Weights of a small transformer language model.
Size: 14 layers, 90.6M parameters.
Architecture: RMSNorm before each block, no biases in attention or MLP.
Training: a variant of Muon for these matrices, 3247 steps.
Each number is 128 + 32 x the weight over its row's rms, rounded and kept within 0 to 255. Layers, rows and columns count from 0. Numbers have three digits each. The size before them is the row's rms in percent of the matrix's.

# layer 4 MLP gate, 2560x640, rms 0.246, rows 2445-2516, columns 128-191
099:146076092177111112117102174115136061100137107084141118123147081153127106126085170084133127150163132142122158142159091089103156082168119157134129080113165162082143116119130098146104110142185133
099:103137121106124134145124143144094122159130161156135145134132145173172154119121107058111151180165107112137156175103146048068119124108110130119122111138113046129097182169201125091072132135158143
101:112107130110120085065158103137168136119137143163119082063182125111140090117175087139182187133170154140068112088146198145090118119096111179135113138090083094115111100142121074178099112134129148
096:072163151128129133149075115046088162195077113145110062153039093097099132126158112149152064147108167142150144065115092161128147152134161140182159183105098157123171062210148113092120163069151103
098:169159133096096138077165124084158158125143112097083162077090101066137187122107136147158118171107119124171137148094090121128111115181135119095113129103086120105120093135129079091145094103149167
099:103106156143061127077069128129146097136128110145147109084155109085097174161060137062138071147138141100181133130176112127132120082106174126112094139113074115154194128162065148091110108117136151
101:102085144122165088121152114155138122128131168124131093061115138156138111120162155139112115138167115178167106113100144103149129131099146100180110181151116126050139187162099144144070114103081171
096:143133152149081180134149170072197152088063133126132123181102144103151015113121119142176120101162081160186172177116220119076136136135117108110052151166181158077073126116187092096102111107146127
101:169104079100152143082105091189128128128183171143154159171149162192118136175111136183125173199142151115151138160101172187148081143109177082122162155104104098142118146080141141128124148142140158
092:088119067121146156150068163185124162088087190114098060097116090121099130135103157123061191125074097184176176124130100063095147152184140187047100125079090086156103130088081159152109169120171169
100:100081103120192125119123128130121185091189131119141043085194116150140127097100109032142175114131127112132157109098108163159197156168105114169132165148116131079140100144124139156109152076163116
100:109147146104082136090078114178134081175087146099189163099105112131123181122146107159125158158160168146096169180138069145106148116071205155119152112044106070141104122142154159135161103136164131
103:144069097184085122111078124127198131155147134151157174134112110129116124129172145199161084112088111128076112128093121127140101134134103139135130098099126165145147141124117176122059106191167195
102:149092148153185148080123154115104143108086078102202140074106119113116118141162113138165171131117109190175126176166130084092150153091121053079110169153121179110132177159114150129135133107121115
102:120079099129217110165112093113163122168166063114101087159124134149105127092148098053132210140186110103140189099094113108152130141133121114180121140091174156083139152101127134074129139115171155
100:112124163130165118082120083126118110092124131133177141113113100145131105115112066132133148099077107069161148123086137154120143129153153078117107152095147108075174186093121138117062140110118068
099:158081109113133071118236147108078146146128081107117162111127222178190067174073113147117131142079086119158168174136097125094112151114158135135098114089140141146203141059126157139119169077091150
100:155080122157136166119119138187133143111118104127044179098140104054118087085134099156170155139128102146134147108161150108108170120090147150139100121087119114166176118090134096144166119134148142
095:122121175080102137127121130130156137124154140164101110172112131102161124109108038129119144170107118126149154108108100151061119153122168136133066147159122166078156146166094124096088090145161141
103:177088111104144096133132177126121109150147126118172074143154195149091108193135141150129081134081106160144118158116099157169195168111105121123136140030141094118180091107130159119130131166134127
100:177208136138148135176106128060082128111112102096100162079119122063128166128122111140129136142168137198125135137161161124143143163180118131142130135126123151131102133100117079139097137101132159
097:200145138131129161120132075096093081155120109119162135105129083158110128131115113144155124146115110072141128088200124142154192105130113114073105119113059162219162140153105142195073119107148134
104:147125122142132110160180152109129105155136157144100153145147156155113137107105131101147157166094125101111144121137126153122231097113109115164102084161137112079156179071094135159171049109080119
100:109143156132138136152118140132123119150123185133100097151130118163163129135166119114173101167124145100125152139138162130115124125094077152150127085200117188124122125207189132126131104092153084
100:149113120117084132125186116121130116155237122109158145097141145143077180182133117097131136115145125081149164154084165112133134122074139152085127156183180152129133125154130129219103149178160101
099:057135115076106165157116099170117095092096094161073132144111086139087178100143130118148143140177119146166133116142169129111194086166108110193160053121138134123080180085128094104123138149125093
101:160086158139111105083111127091160192152134111182132088136112106183127134079127092129133109123133174144082118097113205139147090109150082121133110117115146100157128154130184119191095151165168095
101:157106133142152143163194135079112114101116150236128074124132117133091088198165143139149163131139179134136088103076125147156187093134131128135105160208155142173168126131163167137157082145157128
098:156110079144154085135147115102168140091083152151107096138087148108174110154111143127080097093188136113125157105126108144082115143066100107124110092139089118106131102112108121121167161130127151
099:097149089165077174112142155114095161126107185156113148112167110095104128169107115105178126134157142103198163131115136134093102134125103091102143120071139136098134103094109072111102149100115122
102:111117079103127139140095158093139085130149104152102150100124189110150128156089089134170124134071118091107135151149051143119124092152124160089125142144108104107096162048107158117147109013100160
098:166145134088134128157120158086154146127135075142086156134093137125123155166167130094118119083190059158119174115108150127140121135200081121180114139081108065109113120166215138132106084189105106
102:109070093119083095099097149136139106153174099132097095094114096147096121117123117109064092101131099094133102121164083104073138056098120187167178132111117156088144135121112084122122096106110135
100:060113184044085125156102158147123116134171160118092112145161143138120104139155129152163142151082124119135102114093107125135111123058081192145078103130132092152145115034116103174154127102129129
103:163142150112060119131135099101094161151142136109157160098171181127080069162184143106107142174127170108145161108108163142126189126166167130155176104086111135113180131108197113135101096150077095
093:110178164183105143164113155154113094141056140066097090103104060139167103100163137166127134172134122192140173140118093092176137171100149101112132118059104081097079172096116098090101119129127051
097:104111073155162102153152123143106165183181146074167179180114126128093084119095118137142108141165150127106157112120102163138172139118094116037191105165129128168151130151096184153074104121103088
104:120035110100166131153194105108167100072085134167177132121141148085099112122066120123140161195168127124149162148127093135199083111073106118143096158104140127137142182097144141151114125152104160
092:140095046144123134184100091102159170214122184167147127128156121095059195166128074105144146145094093154114218075094141075144146104149130114139138118103146185113111118165101114106101131137134132
099:145106139114117125108076131099190079128135154139119168135183137134119136159123044083163154167132134164098181135164145110110140159192110199150102134101145143081101113061141125153183110074132156
100:131110069123159109140181147105093187106153067158117164121139142120090110167147071126176122157078158133119129138149119143137171104142091146121139065146101141168081100092188101145155116098135106
097:112123110164138205093135158152117114142189189058131074141120161110091087115158129129145112199151168140122165044135085193124118100197141097136092131130117140126153114163136146107052184199172175
101:134139095109180118174145125109145166113148146123134069147098139136117176102098110139089161128116130084083156140167072178176160131136155161130068103138144151139105093076133126064113085095187172
099:122136086171121123165095112107127109146134068126134202057154097167153142140065125163128084120140148152159157132120169087108142138090129110129090124091180123118124141081119094072107150172075166
098:152129086144131130115080124077107081105102118165199081093128098206160145124154132119138117131209091080149117114149128086134108111135141164150142114087138159170083146029161170125138215111128179
100:147093064102189124153098053175097148098148124074152098080150183094081085134180105104141164144120101114114119192104139130102115141151115135192165112118099125123153106117051101216110166138123171
097:154154099082124074176112098097148120162116112092148103087133167088151132144118126118160122136153132121083126113093065175161167122118168166129161146136117105148081103130091114117087154136036166
102:099162165149145180104144172151133169129127177099134169102155123129133085098116121159131149162159122153158176067115116147096064123120135152180120179088171087106195095132137159164127101146147093
099:085073144134117094145124185130085139161122145115133110114109167116117140106204092136113156107129157068174133057157117117150209138147095132103119133097106079136114191086120096187055142108139106
096:147122169075144123102136150123169068124146116165187145069096138167144084129134145157161098129089099094094146152084113127105112135160173179115083145127152122140107141193108094140136107137113151
100:113178134177144115139178127106141171134153195149083125168177116158113164128135145123118131141154153156167175161149139138096100133156148173137124122057120124065166120151175084116111137094110150
098:188055174115124141167146116101169157150130106154112087099173139155120132199137165183127157087109130087145092167082131171125109061142105130137099193150141080094080163112172159085102132161166104
099:109143092175119127115145049110146094159086182184204124157129147093115134132136165112130190130096111167079184122082153153103135085195175096118180115147084109088126130113107091124216123163132193
096:140123125052090164122205098094132061142181170149131125125075137133120115065134175125044107171141099123164118120114177139135146204120154156144147169119146149099140129172153095110080161194102123
100:174138145095092108178238137185195121116163180142138128127091103124143174158117124090179164166099108132086108095102095093169112121114109138164131120101123080166183158138161120160118121083136126
099:140103131167174075148128140138148075099182095144097102093144128107137145067130154111074151112061159068114151083150239148158065107132130130109088182099106141129147127176184112122091126192152097
100:143147157131100099160149096116140091120063145158161169116157077087147112099084104122132152198106185081107098200154082181168152104171158164112150118100177087144151157114120091122188164162119127
098:095075134106164124123102117169138128117097126170113139150158099177145124115138128142093143195169125153080071168120139112092111064128183103104126103159100085125117149085173116109161169078149104
101:105152158122141156131159144140130132096106111154121090070115034103116052124132166110092182115154151103061165155128182144157126135154114164130058166131147114106164141106188139087121050073159131
099:158173133074105080120094206110134152111185144160128131150164157122125073154121060129130147160116143110084111139099130111164134103108140103111088140089107115112136145124092104112121165197156131
101:158166171113136149163144141187073102124119141070111087087185145146091128132116116108183093151145168124123138159113105138117129143092136106149162124149168033116165126134094132143152163090124113
101:162089131166116148174100129068135166166118152107187166109134146124160069119129087050157189119080154152117148177104191181155116113092123085139138137148103143208165094129165104123119086140150148
100:114100133059060161159150120200079109144200142169131136148094140159215120147159139110119160154124097140107142086154114158100158158126151126188136127093129131115068098105165033107108116103121087
099:130076149099141126126183143065167157104183064140134086164097126205093135195105058064128079099122126112105157112120084106138092132087144165212129182095115123090123174104131105125106149105071159
103:133127149101116125128148157175085102071172148182098113099103117216113065093104151114138138126090112090158166097142116106205163094145134115140118102173134154128203139124099128118095126117193087
096:133114134128158160185119143171087125185114153101172091128133120122152120138128055105148183127151159204132162119128142107158124057149192144171080112202145176131090116079248131138124133152116131
098:193112088152118129158152071140139118131130132091128171089094198111145083135173069116120121139115100093104084107124114173156094152101116112129157163116154116169102097100136200131100081128122106
103:093102143092104154111086129117118161072082163096166066133155096153135124174116103148149071166109178135160129117145096138093154104144181089168098139156117168121218139099148112125132124112156125
104:164212118119125165149094106093133086094035154113096143094138109070128136076118154151139200130134054135117162104097104106076063150095150143122109116167111061128159063125097059134149108109153125
099:095141086111142076131153152131152104111128090134123157129164159123135179147059179178116147124103108117098144135139130108127101082114154145157141111067111132125151201119046111101142121138131172
103:142088108130183132176136102091175140111101099082162122141077102170154085146123144121130137096124100147145157077116149166091050083105111101196119197099068094130141168171110140108106155154149121
100:137109097149201149136116187110110057103110110174164130087129136169119105153083106154127074109067136124135133119085171119112129113128137137139176164116139109073105084132121125144086153115127140
# layer 4 MLP up, 2560x640, rms 0.262, rows 2445-2515, columns 128-191
103:141149161139157134149134137131106182134140146135165113065187149139155135166133130116116089123122109112126101123143161136114072179063225136134130157091083082122152110109066132083116141159115170
099:133104115106132121126124150132106122185120087052156121109155074141137112123183099146142166110067084159139080143130142119139168153171132179111167121113074127085121180158167122120211164110130128
096:190070186179126132175099133120144163142139119099059115089159142109059187114157145108116107111112148074097103156123125155068144090104110153166158145124083091120144147159098037179144136083133165
092:140078154174140120122117088150143171125114124112154060073151157076105115182133137126153127127148120119113091102096082185090182127160141107129163114148099097069145131175103103111123052124149113
103:144146177117167144111126131121107150162154100123113084073136161104124138167104136155206140080138117148156096145145118119089147170126167061138166108183125077098149084095155131154109115154113147
096:117140182176085124137124117103079130166105157189170148109149190114129173127089095095083100119121135110153118150139127114093073181126140149127101158091149153184179115198079141107218061202077161
101:151115186142156109113093134085117097137148113171108128138148179115165130159156076118072112116139164104122148109115109153113124166166057142150155103137098080181086174163154146095119119062112065
096:130128126080195131093126089151151135108165101179073103156096150146057167102069159128146167191128124112128132098127106127166121168148111191123136138122076169100174130148099148128123111105142097
101:100171135137053202115129103144134141132161141046135135101152155108099152139104134091084075191138135164162119106070128140100145155132099138065085094089140137132133158049153164106110118129117149
095:131152130069141087163122131072134180161137155118098142136139077093099140154070136115173126105148193111091146153135139072146048064151176101168119075124155135152145139143100089162105154144150120
100:112104131121105006129092191155111179112155098085109150091136172101154101124091123089117179130109100183093077097168126161103092178125130108216157094157063159112086131115120131155124068145111184
098:124097146100168142193101189100163117110127065124109131088188151134096171089132141145112169142146114149139175123149190134135166098158095116112120110199131128182112124127141085133198083178143126
102:095090135171080149183108171141115132055103104135083184116161156102189117110156127139112141123070134079124097167097178035129102173058116136094138082165125160149058160121112135137110160110149104
103:107187055142129197138096129197039094126092141155097099104128107127171120106097111122151181130169115140129096089122145131117079084111173090116124155131101237150164099187080193137122106119167108
099:099130114108166112098062203170073141075059148102131132096147108152129115176116191216144093153094159135075095142090163144149166110157151159108096189104121147156118130161118149103162129052144173
102:134071088161156099134081098100117126115131181106141115122176158102132113137183108109121040047057130101071067102150129070166075102168153135103139124116164178105158120107097131087099117072153114
091:077123132104150131140143191127163090153106144161105090177124193130116099096094148131155098071143157160106093090132144135127167109143127155154116181084097087131111181142105160150138115168144136
099:156131097130148141161098117073159141103140077117080104129096223116121079173156074129147214080168088175116132133107146109137121083174078134124135107141071104125167139116147128189212132133118129
097:136143130105152123090129160135122142076196053114135130196127135106179123138104147129144128105080116108194117111091167110110119111204126113134048101136114086076139123098122140153079162133149111
101:181090135162129166164095179065149199137112119149140087139106143127164163149133138127131090175078155140158166154098109127126157154178087091140047148119100108137169114118152126144091160147126131
097:122179121051096110117073150120153101110101110079094171136170096134176151126197114168150128177197051109125137134111166084086131184129182083128110107112108119187128116135157124136159163123129138
101:153141149096131091076094180145168118161124089180129117093106131086167062083080077104118083131126113176144086191066111154110115143159109106147104151118189094142144134144112121123123132115117098
102:122103132122135152100115133161124214130133102077157089165137184135173155088116175164123124144107162128105146162123123124124126118095126131123185073140126123150119124167121126195084090158114170
105:100130098091150117134101135131181160140113122158142130090142068052076127062117161109104129106120128116135121123080200147138093108146078141121129111136164077119165102110048147130148102127112128
111:163122096204188136070109141135083124106052107150163137101139139131111116133125158132119156133140143150144132100119126114143091119137174097155108155105113125172117121130134132107104125137192118
094:120078094103162175116096101085163118169111092097139113136055232130083125158087111082079132168116150067127075200082138213140149176196137143129106103114123119117183165092135150130098155168095156
097:119146133155146065124148041129133125164147132136137175148159091139129076102090176153115058140125077194131137149111176086182113069106070208160133174094165148085162175140185124148136129100176080
105:090123125093094130154102097128114120116157121140122130173176071073173074182125087076165192101115128091108115151096157140145088089134116133118112094136082161213159096128134143157166192156138086
097:116150090114115123112101096147133138146132099139154142108155160128095122102146129121149135125064089129103131151141135107097134135152120181141202140097152183109142118129182156146119071140104108
099:119142051049160080178171131116103158171151161130113117120126120122137132131105151102080158160128143078091091161136141163129205116165130063075166099121111189107141104132118107150120145113155133
106:105161147040134102131127108149098100148159099154145064118106111138156153085151118137087081186116137078137163134165177124134111112112118091173091114111142122107131117099161157139104160101095170
099:128138086145124141175173087089150160158150079154128176182150141082140118147193149127105148133108152158140145136084153132134086162163105087140127086090120123129106104139118134164168133128130190
098:167182135123137085098143153074115155125090167079114113150130092207171164165116151108121106095152167140108135094105179064088154124102107102119147124174159120129145156132136196146128173117166167
099:114168136094086111135090086154120166094150108137057151134161146113078098137178116144158135180145116107129107130120137146196113140090183164100097084136114145104133125128066112186112109138127123
105:107082090091153113170089134146136146111127145099134110149124159110132122156148076188143090069106088151140170106151098155056177169101149158123191161157099115168054158140109099152118150134075072
091:144101117152133148159076190163082162119109139067160080094085119106142113113122174149070161126134119166171106204124131138119093241148128114169105138084106097093068097165174071108122124111115102
100:139136083139202141195067163150126142159160132127092081139138107111170064134179175124129085181112149134132156166154085177180127083103058134193097141087149154127175160186151140147172137147112079
101:148117151152144110132097108106144099105096120114144111153064153143086141142123152121113158083125182162173187058196174185130135107136130114081166194101119120157238205179063225098136151168063116
100:157124171139150124137113135083116141100110146106164106132198128183145210100131081124078115103141114118045212176076160115106186139133119081137139084135113161126119163105102083101139157155156105
090:174156089120181058109135162173193082166171121152121132116150200110126163101124083105119135157097121129096158110151131137115106145148106166167149125047164147116152114075204099111163128097120093
099:134130157109100169072084070132086111145105197114101131145131120102157164151150130100082097160108106180128078134135109144158128156163176111127129122119175139144127101140103114083115048168084103
104:134104116090191153147079096168118154139109125187088102074187141176124154112106141114152161078105097117069116176096119043087083179161108128122186115161124189117174162086132095141112150146054171
107:117138147158145090160116131091099142122128153142117184153066109187139156192130128154161157138114148048158094124110150100110143065133127114083143093124159094137114090111111107126168161153097116
096:146070124159079172110148100208150136136093131066182169157157115142123125157187129121127183202067113084088065137082119098151148097150117163154163189087151134197160128161161108097151133093054114
096:095131132119159110125138106134089137117153167087125153153124125154134105070165106175142112107116143144157151146112085116138143112174161120137124108117092138147164152152086186060125122163084120
103:128150115072124102098091125104167124077107067107128161121126158077134200159152159152109124150116089095130122092159134126085152174112153073104167088178135106113149075169086125131149189081150138
095:062147161154111096087090119150152149149132179152165102128142150136151174165125148176076106121077155106102122136139155134113111148197137115148139131083064120088123140158113124080119116118143157
103:138114083158139085139099132170180195178107156127140106147129114183160136082130150129118162134208155171142126104176143142137133074123165141176107158161136136169144131149133093126172130091134104
096:188219070063153136114103096123103123109124141100178150133113145157130101079145101152106124063134147165155134145138099124185095153103143157096099080166128103121112120121105179113083155098126165
096:172116118069148098107161125156132146119222123203098153191107105119163122091162135152070064113127164123138097100147194146175101089132156143109115141144113144151085122151112192167193144136142129
105:096156182110140115151148141113192124173180156193174119109152106151122122121131133154133124111174085162118141122085144136107130127140094128113101126068183111114157096174186161117104162142144113
101:100136107146113137183137131096136060173162041146154080078133095112124145107142099159110141124143105088124116167111203149166107119104172145105116079121173099141117131081062192128125079144144132
096:125114146090155141128128099142074169130165159208143175164119125163081167167171097091211105067124093109109117167155127146146141058184152107139117143132118149138183150115182108085113117138121102
095:129193108093108140113110103069154109125169138176125155100045129125192091091097135163144140122178146142133131089175124118142117078129155118123151163155192181141156108072150142124063169201065140
103:144178127125179142129110209108095114173129094100117188103148097161138117108102120124125030116173145165185119127090095140142095148146179184101100107073100093112164118108105044130086136135137214
100:129104116189193115134168099118085122085108128140160131100185165132129151125136151179185168102120063192102129090111099091166167098097131118112129129188195158165103091091159159164093144157151126
099:137140141151064145139119156099216064096110081128132105185094115160164069165093124110129140086057105145133098096105055194134149135171173172106097161136139152147153141175181104124063079156094117
096:178163120155132181163128116133158140146128106126152187060105126148102093133097115108134082078118133126140206160143189158117104144116154142214130186085092114151128111125126169162145124162187115
097:098139087081101144130107118114159181156082169109146145172111152173141173151096100105147066110137089130145126104170099147126174130147071150095103175131128094140151119136064147167114167155137055
095:075115130122168179171115101147139124157122134114121119133119153101133088121066138073165101143109114127127127117127175096141103103115092085069132103117142101092135162175118136154060185110123114
098:086082143124118145126137129149194121142131105082176129140142097147147181125020151096183087102187074111127140134101162125119090079122093175178142130124167106120076142184122130111137195144109069
102:136148156116180178090123135193122112065085099142098181132118139099072174093090123140124176105141141131092126076118138077134098151201081095130110122113132147135095175125093106113075101153134131
097:092111084182081112095080120099125083099153184158109091196072190172109123120148170174162176142106164100122102097116072102110137089102141121124126098127147144112189149143148088105091099059100101
101:097107062102176086101164098117173109150072146139125104153148080087132132116130106124151140135125123133116124130150149105147158109176087151151133094165093137148071154176102154065087090187108156
101:117086138128073107164120160157112139131123142153093103115092146099103170149132137129146137131166130044136107136099089093115123113123056180160147124148091174132133087131106151088153119177147128
097:126167107189095176123119171088080082142146136119107117131057129040090088083132200105120133064100143093169153132141066115071103158160105119105143097104114125111090172147112115125140119059153084
098:118084184116150161149107130118180130096138121138194125162163135061140190131131163106122140150145127142108107132149112144168101102140180185126112129086152079158085114166137064099071131109122163
100:164111124136153162119161187166092150048119104116138102058067160139072126178082169076131103104123075102199078158095141120103139160185135088149105143124130221096139108107144074132051139136079089
104:154159137183106131219054142087144130103121107121125112118145131051138104169063159094195130128184115152122154128100101161080116109146119121191087121073090077178104041141078118157136132131167146
099:127110156150087121085153147158120113077146154102133168139160139102099118116110182104177134180135132130181155114156135085145112099179127201159125150089061107140102147125164146169084117176090080
102:137089133120089159149088139141115094121138106150091125147109118103141063137085129105085158107125153047078137121105105197146167118127129125139055139103118174166114086116098122150104124136105134
# layer 4 MLP down (transposed), 2560x640, rms 0.124, rows 2445-2515, columns 128-191
099:173189161138133160115122091113074174106113132128178104085081078179187111154079079155146125129120133151152107141090152149172149118139171127113146157131128162126093093092082096158121100170082113
101:170112132157102136149181138134162199071114144161074103187121079145070086051140116172094162118133141148052115118150120144101120124101055097079093159123118086144078111148158164120170095109115130
100:107161141136095094085099137115115103076115122172088075109135073136105108134102107117167128172100188113115089100119126167126126102062087119138090095125176116168115110124202134142206150108179141
097:155131108105122122092103126183099156114143127119096133109088163142099136156122091170093142103138113100136143170177150084089091134090134121132146081097112081129121132086140120161106113098190059
099:175123135074187103097147151128055126139142161049114129149089084143114107092135127099098136079115039197093154199121139149123169109140156092094146118092046124156135147100154144131133173155136160
098:134201093150110136168136161109135124108126126153166138089102160104179214151112099127119116178090169095176113146139130130121167182093159167140103148124146166109132075135176092123188084111091141
101:116110148120166162118110136110171149139114127160079114161154163182144103125135171119116103121116103157096181107146178148123211130102163191095165114149041182174091141138131109088154132108146073
099:117130098123167125166103108169100118129109117121126057171158138137118147114103116129111220180147106108088165102147062134077104137154182148162108141193099119087154134160116166141107171091093118
102:116144155141167066176151125132166127155184104154139136111097175079125130106104139176151145180108145116139171143091136168148191155134153093099151145187160146126113180134104137116144128107129137
095:174134101134070141142130184109162126145171151032109133104153076159117182188134173117133085170132155159153110107111103153143087108148126165140136167129128144152077142133137127147148138087149093
101:143181125164159186109108151181129097092125116110069162118128087125129184156111115143176161097085142158075157162153201129072158123115112141138150059146124048138188102153113164158159123153131137
102:114102187077081138068096083099172147062099064149098115117169188093133140175208174163108147111104132093083166070095084145156148123134078177091095121167152183126117079160135133126159106105174130
104:149080066169138097188106143110144134097139101144132141175131086113103119143142085106099092186120103172172119146156096132116131116087171144132100252179070128168092112145098095147084119208164149
102:122143160132162123085161135138127145103192109135077142147111148099082103131152195154132166131098132124126111142146111145127111142175120114069094159118113108152103194149179114130128117134190124
101:115161151117060127098061191141086125052097092164117137089139193087102070135111152147172159155116141161125115166089151170071110170153132116126157176132086105163127150144060167144152132085108161
104:111117108137102069118167149091083097140128159107067157112160139091137150125172138160114121170143125095078178160149074092091145073115103138150111156134130171181121143156131130159146133113054135
095:130073103108096172072123136120108142151137101148143123223120130104101124080124122102163193129151138126114129084085161060153078096155159143097110161133099093114130123078074108108100084121176121
100:180061140171099106132089142103201126130149089143145174084176097145115104133164161093130174086121137139106135155114120153125132134144149149132146163149167117159087078135071140107090146092103055
096:138168129143105133136123123124196142111152151194122174164118103144148151121113109125132159137107140135162125140082101163011126177180126163150074187096119116059098095161174149118105152095106110
100:151134128100031075169169095135112186138139125089128124069084139130130120170136138114122126144162117068129161107108117152102159109140046101089115059111117152137140115131147085133118151122119116
099:119121114116149155079150129155116165144116088112134078152112137092069116104175110116127145104100053170134098107138120161114117165170158100149087120165126070135116198195144144117120152113185064
101:184114156108123111115120142193080133126098173157177177139136116077116139091164184081137123140134167071114141129108130151053205063097066145131091141119123125115144117099154135116126135139084096
102:149124164171140138156138163092134137146108131138097155118129157162134143102188109157121105082114151165161092082120128140151095102095090133078169127130098138138202166178159138162117093079141156
100:151126115149134158145167148148118101146176169136081152164165129088193126107180164150105136081102179126134142145128095099078076188140102147203121140119132068133139138072156135141198106143116187
106:194101134111165129097062144097097138120118152110176125121179141136096056130115106087139160144133207122138088131122086141080138144153189164183151118121104099073076131147095178129151099096081085
096:108200148159140152166159099126128148120144151098102140152111188134118174129102079111144177134116113091151160129094111095145174137181117064103137131125113098139142143098168138108121134134093103
099:127074161167133128090138160101114136133112118111152155155132140104133126108092110115138100086155136185125183141166172124134139121117111105148148141122156093172118060096109109101112086128094127
102:094127217123155182121127175132098135103110172183150189194147094113116055145153152111121146092125099122120160135131097128087136100141159036050158123087131159094106148104112129143103113180157126
096:159099153143093115161126189217127101162126113158156125142143122117123142097126113137131088134074129135118178128114125127101133136171142107156174155117088094093146133093101170130081076091089114
098:159162130047101103100079143133119156097127080132125162120109183146176068136120081144087163091174096157132141119095146072176106131159144142049151098145105164073170162107142085121060115120141087
102:134123136071138091120127170123111135125173168116098150084125149151176075129078119104068134089139153131182173107134173153075131107105099032081089120120039183150140184094153121160149127138079101
102:165158125155150100112051143130128130103094121137173201148174170136086136103129140164148141190100157097138131109135146170084133100129137083171143131136128188123047146171105168162147129120106071
102:082100131110081092116059104078146185156117126105149059155099096149117184135043122143094135102119171113148173074105129112115164114089141185123070181151098114105142138163077133104129132121160156
098:184091151074125079114113123157146170099134159118153106109159134088098142152119130155094108063120136141154148119158066029136120100132122152172102155159105103118117199110146103091101086169132154
108:116079131113089140124104075172115110096140115125111067107156145110078138129036157176157160184121118171133163139093112102101165155135122138188144137157072087089090121141089130182131108099132132
096:152149133134119149185081164137131135149112151068128060091126113119138074138142158138102129132185102124159152130122123099126158193090138121093080160094133150109099134167094075074151142122172104
098:184147122122138124206157137116099122180109161093094128136155158129117113115096105180113095148135109158102146144152134134136115154123128019162162153123181108149153147158136175145119115116111132
103:105119142136195138118082144170084134113112111167190124131151133122146110143136074125143067110143127153109180144156136092150088092148140121158127122094132149165157157084112104132124127171151128
100:112149153124115120162149128115105091181110120132118183056124113146112107160107108087107117141158124170138091115125145164157123104143152091173164114161143129140210105080110076147134058126084109
095:106154112109114130076150160099165173185160142106116156176205182055180140129092075127114171140156107150104114132127124122109154220143025199204112124128137138154135140101141127106121103087074139
099:092096151136112223155124130129102160162114134095141143183145142061171055116128119100136108115108127133078105165042156116096117164159131130120131127137103109104160123127084160144149138187093119
100:101159159173156166125181079070103197127123049099143151111138107123143157085113121236151119163079178124077141133095181159149102135127085173097130108135156114152149080091134131155172187139139112
104:148185132151152164098141165071119104073128210164095086120165109179127114126109125129158144155122167121132129138163096181121108103118135074090153093100168144133135071157153146162127186100170127
099:172171153169126151161166155178157078097098113123126145166147135100108105195121080137140123134078142159117110150098090115139142095117115109053105114074192138167135101195146164134094072089125079
098:119153154154107125137167097103107154116106148116184148109115117161134113115071138143098104107145122138095089118144121154087160159143124106142112106133083111091150139131130118078125090158119126
100:160100113086132159151144121105112178095144134120132145105126103090162097101164169104112117073115078111171122165149160144115174131099158129149142122149096077079087144207129118073104151105115040
098:116106176187075127017084133177136136133089129150063118078103080081140117072185097135127070118155147155129142135119147124191107093080117155152118140082089159097139194168074187102180138129183098
102:183148132097088132200114098116133203146127105118184146082118065108163183183168070107113102160152222125155115108142116125088114099146110132111087127097210099111169100095154098106102166118092086
100:115134124141120158118095077186135139124133071126117120146128165111130141181097155156046175095131136155115118148199168121122091125164144175165200111138121183017165166187133136137168102137073167
096:128078134104154070149171155094147149163168117141106126123159131143088157107080143140072092124142168127117108131148175156183132114095116099141194137130099161084151095106178157116143145094108195
100:121140199125109138191134115149118101089144179177141133151186122110159139161152115181114176095142137120189160171087140138092111123135124172129132124088119168057154114167134076171166172132104138
098:157105136147084147086109145146172143157159109183146106155118146132114120116144146124133152070135092060140125112111095083185150065114077159172103157137122110094041127158107147068092126157130182
098:078128164103123135122087030142095172122088176068114145184153149159117117093151137177055074094086117131137125098158119112095157073125166172179100103161103142159196113160162118102106139157074135
099:068142136108092097114081170155119102110113105126121111106136138094100208102101121108178124128121139133141118122142151129090038165153103092069120137151121149123103172097129088114144134147160112
101:136157145153179136087089113144146167131182110126199173117061084153094169124161126133136119106139087168162126136168098106145118071131133134130104188157125106129112123120182110121134093140145119
099:140121141103161115119130071144107161104124103126147129072183088163124099124174125141125154190087167098148145143123145099109180176110147187116146111136144112117115120139113122127143136156176118
100:146114150142158095145147139127138153174136063080113115119125078124076121125130092129143164166127161131175125074116122122148107168075121098141089138111110191144174190072087101141142130144128090
094:155062128143122148124153106129117126137112139093099152055093104111089100093129074125135106113103116103147148120111183162180159172191071105186163096084091151090148115142138136130075142173146175
105:178140123141095089094158106183136183140131094103107094106116140101089157164120154143226085100099138163122111151138126114124134092143115115115174145100150102174160144123106146081140104108140125
099:149107147093126128133142144129128133159144149126155125209184116116154159088090136146173107166159153053104129116165134048170125137126137133135110117108106137127161120184136111133140139178120114
100:129076109144102150084162124160149124170132069122117073152117146150122173049127124115205084131152200104129124162105095205160101175140145078113124107065208117147079127114132060144116130151200061
098:148084108113115149117151142155071088097130102168115138091133071131136128109044152176133074087109149094163119038109120092080147120090117171126151116165103122154176126059154163110150142144155159
097:131119122137128110109082161121163119170167126163133165145125164104141101084138192161128150121059078125182112103094106147110145157104093126093160140114135129195078078121168127175151136112134062
099:142099129121113142141130118106135171120094139074124132137168130134071149105126134119122079080139107090099077116102155127187075170160140173126159129150166156125100185156113134116176075118152080
100:086161129067154133086180097157124137173119159138047117158092156201103111159128191122135120125046135157137057142162098072188142121077225116109109131182148136113159136161141112098190166166139114
097:123121138130118140140150176121104182149185128167061150123112188126100122155135145147169125173099083118104065170115108151163115162150122153140094165090129174166082137119125147140137110134106114
101:119123170117148125066161140109115122149103116088141140082115144115136122078140074151133177176122093102114138105145105123070110157153103181117059120113134066129133127058139120143061016154153103
100:127104139142177073093122108160109100103120106104109186085132143157085140097118158101151187095155141161132110109147107189081087053125180142120165136195132156101179164124074145073133158101130131
106:232160095133170104181093095101123097100051085143100108123153146156102122132109154068146154161174135145081150124123149110151167129114152183143070105155127121164087049117158069201163086172173145
100:126165097142147068135116100218087136127166182127095150119102149146132161099121159149146151061119085165137123108101123118131149136136069158150173125170069105106102130124190166140144161140111097
100:204135093141155109078164138125185118112082116071148080139187109132084055137180144092124138124124124122101180115125121087120163148132163109128164120136123106082097133139119134150098186112134103